{"norm": "layernorm", "qk_norm": false, "tie_embeddings": true, "init": "normal", "init_std_o": 0.0149, "weight_decay": 0.044, "decay_fraction": 0.451, "decay_shape": "linear", "final_lr_fraction": 0.1}
Each number is 500 + 40 x the weight over its row's rms, rounded and kept within 0 to 999. Layers, rows and columns count from 0. Numbers have three digits each. The size before them is the row's rms in percent of the matrix's.

# gate: layer 7 MLP gate, 256x96, rms 0.145, rows 56-77, columns 0-95
# up: layer 7 MLP up, 256x96, rms 0.151, rows 56-76, columns 0-95
# down: layer 7 MLP down (transposed), 256x96, rms 0.134, rows 56-76, columns 0-95
gate56 095:463476520527451513449515500532577490519541469489455593493495508558571452548491496514487509599526466498454474469510534471577476504479523462468490500531416507490560526542566479461541423487433565492487508478491543474505454454465448504501442471490510515480552442528528523422464606521472513460
up56 091:488405463487522448496544517477506506554562492548495465464423518530476542556454567502442473494492547494481490478436457512461447506521594448548517563489529545486556532499472477553457511422481518524473484473495526560502525478484476535520436487612472462502423498433477432502491544516488455489
down56 091:482463414495542476503523514492459540504494486502537540560487465482551458456473327541570493531460534500532491518510513529547412475485544492461478547545485541494502539487523538469448471494471468557498477491498528500555448556520494499446491484502478583424492484470518490496564562475576457519
gate57 092:478557511537474518527525484550469493570440467481473520539427480442489544548478494466489528559572535486505546519468449488486471504482492521511465515533569486527545545481512462639510471473514600510512478480469519549498501553512486487417468458493522579470493553572427493526487416537527507466
up57 096:501499518504519505579478478487488474522458481448530499537393552515505536582505466527440492523573489524504543520541504449550469529459491430541462522535480458560496515518509463585575464502516596498534501458463459466515504430523554457482475574560435510458515455547484483459461524466525443460
down57 100:527497461497496521477572550472541686456512405490452507469571482535460497484436471521543493451442506489499512571505561479497458471550535542500548491550482505507476505454513510505477444503521480505486481466459572514475477527499451521534487467519542527473494522544569510431499446470447520480
gate58 095:471553510620478575553533522492490515494471506490551537471497401499455467463466560425483468474532481422534475452551549530483483508481508565465429476500478471492498427489577516500495486452565476456557540577422473450488525487527493481521466498542497480479425476548527508504504479542473488536
up58 097:528511562514458539469508487459520497490537474531500537508485529495587488505460504468444489496513529554477493441555483485485512480546459501510523522469479529547458533449461593475504554519490473414429519443472536528548575457478592541469564462470461472475534504545518562511424559529415479424
down58 096:486519483439537533488521491463480372547539507483534529504460477497495483459506549501543495470473441509541486472461532423520490500482541523476502458474521514501573529433536462574564443483546563486478481481535531457439485498495460525554429541502534481497549476511468541622564430495460450531
gate59 103:512517509498494479465510527530539425524499461462539485471580448504498504497487511568515460546560505515453485576448477549450495569461451480428485431510409517554462476444482487477510504491535523459490553529508511439522494488567475414516507501506490481517554454539560514557586454530432578533
up59 107:516519481495514506463490461499459457463521489498514428493518465473493451568529551551509532546583503488518475533569483452504465449437415561467521446579561550499506475545516554561393513543506558515545491492480524521460561462545504519500473528454403482485567518487554499534499512480566517488
down59 110:537517587531474435479487493509512526500522496494464465529415531502419550414505467570415510465473493481528458505482473507438490479475561464566576537492469413553540530532472442456455495522437500450542542469499475521456481558496518471489539566557511485467524504513562575537468535516519484506
gate60 104:428423517510492479451523498465526517465590516508575466535501548557441460526462551487460466602490512468499467522548501583470494467547507432460505510507439584482500530473453543483503519483531422479525438508485467464522516495524575479437582464521505477483473524549473516477523518463549487434
up60 098:545490524562467496579485541551472505509543534450470500504514466540553580502507451446450481464521468469496489425490528486506419486471554470546485434538496457560507476484554499488517448547533469484488504560404461514549525507500454498530529555414503445512490473441552467538462533474389480505
down60 099:503505460556512499493612468450499325541538451552541511539468497521482516441527552514540503487568512485477516467479463501472521481499434455445534501542511498495513470473489530554481489438522465454481481498588517539450511576507473498483539499517537472441516449548519561445485538516535515493
gate61 100:495561488468454499491482518472516460431505543459549523588497541467489480494561535464502465505485551535551447495489506430474491449495472533486513474544540486500428530484480459532553585455461517506455527423487567480494528538555494541485547487602454518458538539509463532500451543576561415527
up61 108:472542574537490521623477513572452545477478475537485522491514455531469443499514504487500427545470524451474470500581442526503469530442470508428465568476469501518513537482549508506525556568552522471492504497485525491474465540446558550509469549481482541536536498512427559422497504417523493559
down61 110:551505473435492514459533516505559472508522457481528563530492599489504450474477463494505482536526550488536614512499464422514536462610431450517453459521542565503475558504488498485498501464518430464426505462529560491431471519472434472503536457521538504446513518539572517462499534523489470515
gate62 106:474505554507530518447443493490532444501416472471462484500478505476508503545499537488553517477503492524489490473440461489530505452559494489490426570483536515504525469457486505470509507539455428489531548539526434508546531555440567548497618515523593509417516546526464503522466447475566403496
up62 100:519520485492499491533571445538489451516484506501444525479541474507514542467497458576462579505494502495478538596462554523553483419489486473493470539535524505491501481550557465538497478469463544472404466553484545538439498530504543532482583527532513471509508512470603578456502406485489533439
down62 101:509514543491452464495487443507576440547524549528492499512549511466499482494428513478530480516535482468501479441514412556566523490524527530493577542488494448534499487519496546588549473438528493541479447524509437519490459509480553445558427562511530562529522471505538428404460453480492441537
gate63 101:503475512518495486512448536455496520493514588589474474527565534480462560453520540466432444519500515478486467514477468446522497544478443466459451455462478509555554548467443433529520517499482548536536544503468475428476515467573435533489530528456454450549510456504529581503550529591529548531
up63 096:523478437523473592530590566442495497529470478549515567509525458427523471501473566521454446514512500441526509498476454518452577516497497505521430462510438535513468537517507540541463499509543503475593562477435509570473464440522521509465498449529503509498456523436463494476572445516493461550
down63 099:548464526532529543508498482453440607490586490513529496465480477542454461515440447452584539546435532512519549565556498516504499486519481463540476591514503437533519440530531545468461446468470470527528477444507482531457569450522514482538528469454476528409512516548500517520474509428487467483
gate64 111:406499501497477472515492401577475489500506511504552472485411433475462551497513501493526518514506453540515478515517425520444487435532501459516549532533557460583590496543606534542485448548515518462456500473449522495500511506559512483564426487547513487468497583505483488491482507472553482523
up64 099:468507496500509459526592531536509555450566501497537496420499529563483543458555494477539518487542501493555494442488503550523508448523496444484507533448502489513509428529500465545559513499487539481480553606488441529479512419495493490497570456567443531504472548484448555565460398503539472470
down64 099:480512520504446459452497550525482614543511391450503536506417499501495528461485498539513465459620537485427528557520520456472499488565474490414448468487475423508524490511479537476513552527559465492536527492454550570501499454496528517475538478495538451539491451519521503484442482506495511564
gate65 100:483495505455486490507475532442488507519487435476515478537454419475518506473522527522494495528446540408496513528483541532460487496538519516511514524477432534476525624490566462490574517535469495519489515436430561466466500601489591482520542528571451436491423526494524498487507530512541444567
up65 091:470494523493521438528587381569527463515540504536489477489463485525512546499484520548446484574469488459475532534465478433567527515430553480523507496594490568513488481427526480549489479458530523511449382472483517558543511497480530439484472546533473530551497502479514539539537469520534527530
down65 095:516496457488506570434467543377458532538511487521450466516549523498571488558483480436586563465560482387502433509525483518472486525532520496526441509538483491497489520525556498476514451516520504551578541537489475515461488527496534476518518471454538485456433537512410471431502541493494508528
gate66 098:574530432426481500412529536487530431472486508468509499551509523480528449444536559505519550466521442511496455458494536460537480448488420519508527503484506552486455474480475494523516486522444481460494494437481456554530509468576538434568453535592527488571446528527476562528511531517505428453
up66 088:499513538451533469567557508506487502471521408524483421468472573489556495523495556418512568451521436478458483487532493490506501514456583505496577526480560390467462432415467475465494522506536446491470514526488515485523483502505459527496441538485447521548533444497529544513492559533544461475
down66 092:433454507500462504505424422548490505489541528567461475444504512553443451509497458548510463531488570501533515523449486515438500527510489460538489515535507515549569520551525516526471512486522517593493481539443476534454528492436520600349565504508553490482508522460477478480529472475521465505
gate67 100:415397449469483505466455495454584523522517518533570533475530509493487431485576513547484503526472494468566523493530475465458509527483492499470457510564512470544494518506474519495481487515464591529504473456449516453569520559557607516498471537457475454450480495444520482478470515505595554460
up67 093:512474520460526519523618488558486480513514431497427519494553519479510477513500522540558557448540576561513556505501540454486570558443502478500510473605519497503456466498502512452497412477493526497546527430487497568392482476487469530517445491502477529471451530569496522530522499492530440519
down67 097:557510527497489535488495463539554588477504485579462459552452451465518576542501516483507492556460430423438509428481421521547420505496571534470473460462495532480545541523468492527553425536481471537493534559512476455464508499465559476481472502504515485540556463492495540495416472505445543503
gate68 100:482483530514546575543511552519474460496513481526494413543456492460512597529497562481446500547508509507511476532483443547465465499510508553408517403477528480538510587457554497460474476518473476511472461475604488467495481593448508490521499505488513448559497525509556519524505499467466539594
up68 091:506578510547583486471536485495468520474452483487506500402436513501511489501412479519539548543513491496535546453569480459503536473446526464555495450479412467507538480490429493458515508500492558474475407489469490503514532536484514523425475521525495537487533496508511496507603379494565463491
down68 094:485479542510475469434549498471456456539532464539507527536496515559591508456552512514472455491524556511449509494494557445540453496548481445433500507505414602525495501572543500471554462554569528534542438474516473492495477482470563525511513472463429472514429487496473395526480483517546518480
gate69 100:423549513532479583507490570569471483532439583497579525427486559504404539464540540457513502515518498540564499435446512554476541507497465464444518575515431470477541428589505527481522478518541514535501515505484520504477491490496505520500544473461521453522437455463471481494537462526503472539
up69 101:434503512456490445481511555407508472516488413491434479552506513512514467549484468505506568463515472543491475504498503526557436460501547480574510492514557535586498579438506457506576532469514512499443509500482506485474483554448464498469459475433499509522486612492528527496560509412462555491
down69 102:490482505513522551444561445531505564475443554445484495433527533479473528388455496468511523485542440465525530506541469493490531492470521537489547510477426504611492503548505497501490463550593521533470516443444529508510524504487536559451471496526465437486532522483486584578455478548455449492
gate70 104:530499475509467504579549476492523472468495523525426507514524467472571509489470473496511467473455527514579574505417494502554514441526520481492507466495497515475564467485571596483616519514460432505515446527486455480558527475536478490590509601509535486505465540521454499548460469477548545467
up70 098:480586471473477569505454540483465452487484539500489510474506445514471491520476440481520554458510580456458520540542516510590502500534509538515533504499484524476544509477464464494479477454566477522491486460523532416430519544504505470518435547568470462454535502415569490473579445489572569429
down70 099:444424480509415495507564536459528492482446461479470479477534522566498535443536515418507468520566513544478500488547501521526532528465452579452547475544444517517455505486469474473511570450556494483499471561504446559507447539515499474462523548479564450485446542596501431486488537565525488510
gate71 094:465524438548456473483541522507509472416524528505524463501473491417470551463512478469519471567488478501554522459555530525530422465548488519457455625540524508570482516555486549553492517459467429483491466511479509461489586461544515463507491492565503457527564512431536490581468461487483473512
up71 101:485495526474504416521548487549498557552404493603502496451435576471499558490488555511500517509476495461472510459534528466465491510502473401482480513541458456472555457446565610491535561514519514479518472518480516499519497452486480474566556562467432517515530436531509471492524476478465521451
down71 106:499512454516521556465474513533494444430507469535491512487511493496479546533490479503553505561567535460451553449509464452508583501516562422467497438485588538561454481510524582517525499466513511496512517485543447621521513498459493455464520504540485525541448412491459507489531440480482436430
gate72 098:499541489518523491572466540508419464426502480464608559534532440480490469533540508547505494458466556518510508477498521416453474550544485471505448511559519571485497548522608525509433461492508449454468526543485487542526404485565497492506476483490511532522502568420507508459491456513528526524
up72 096:554505455586496543491500549525459598493488523521454508487443510451511406454557475539495507437497526487506484495510455491473537475462444495490509472498543523502480556476462481470523482428484501590451464492450551428486559487578447428555548544503486534517483595514471526515519513499502576466
down72 100:485519584515509481475537520558439500488543495495487497496484506503600536522486429423514447484473405523545582460480460543502506427589483451517554513501509417509472476476560532495506442504556533550486431438558550500546493488490533531519505496474494513452490419534491484488511568482484477550
gate73 102:530479517464575451492479508507535496598475560419494543476524460501456548486464509448474477489547460495452465410599519486599544429485510545513468472504535477513528476501488484484526546502505531595524497534538519433486440461498528480485435491493570446447441513549472541535554506488497494500
up73 089:541500540426517526441504455471443448505549472527533541501467430443479517488480511500470475457453509572492532523458450484495547528413474533565571478469531509464512544555548493585508552507526539426474464523413510532504486515480503474487487443508465603435592517471482510509540496487495490550
down73 091:507435481484496505517509496544456480518538503547539468529545549458486545496480434507491552473449534515546393452492480495423432571502527466529507526563459539539537432536506561485546486479528521506500511501545524498565480499448538512569553502434478485540469550520408518462476397511510429490
gate74 111:480457458461424530496459496533567506544449604506534480529524505535451475551477465506482488474430513575576417493452534558527488511536528442492542582494506474503498504547464493506551576463472514523498608454442563495495467538495538454429498492540508499461488427477506505486468509491461508523
up74 101:466510451548516513482451498493616540463487477525456502505483475498519472477571525525436544477524455436525440501503477590444484512506514462462475491416582530505528499439548513498438475566556511490434516552431563529513575513459526472481489414462534501502519502571507510482449499467455479525
down74 107:479535522479456500531532471488514619540474553521477541479491515564501547548463487513510457531447514495552512465529536502433505461436460519517507569528443508481495490556397511384491481464461502551508436487532558470523494482478571512429493578552548462465524489468487476485564479527508521451
gate75 110:528531532550506476485468512525529454543492542493463463505447599475533517490452511524496512509564535466493450575565421507468542475568485485422520491512476573541485473548477508487556481424486476471457466547579523464531493533534467470533479437582458503528460592447563478468531498481546508517
up75 119:432562530463517462561468467635479473555526522489488528549606495514473507474484503497547567496442496493509477473535427526511493551444475420475506505482456473455531491506547454497539506497531510547466509471480494501412440549491536544535546540450480528549530454490506395488486482498455500517
down75 113:494547474531516550503454537573532548448555497485512462488526440563514531480501395492447498451535546519504495525501467511558471520493579442518487476473500531445542461464534449546523473496588487523496472469449486432444479507485494595475454567459445471533519512559538526481557513504466534418
gate76 099:489510490527460464554513530467439498535513559497485466518544449515451442474479509471485465477600507444541503517485561495511443462540508420488408495476431494429492530514538552458497504490464466476462445539516462398590500490603500476489556530495571539502491512527502476525497506440532539459
up76 102:553466477491546527449483455556499572498553546451461486531489548478520412498534489499406472516526532451511512567512499481523466479510499516544448446498526473458520517557550602503499459466506469458495529537504497497508447471586516449461429466532470440447507539455510566443504516554418475460
down76 104:537521540515629462540558444591506475507521453428505439534457448535504496551519531485441506545430451485543506535501501490478501514509523524496490539519479525494505550439462565476561515449576519503432496463496452474505492557464517474444553522493527445542519532501476509505449479409438460486
gate77 100:504483496534431568519463541501507513489570511484553474513494549602496505395417450472518464518480523512567522554484573472555470496529510501411512516482438452526500517498498601518504508518484456529458479529546501450533590553501509460556526516482503429541445518516505471507438500547525479520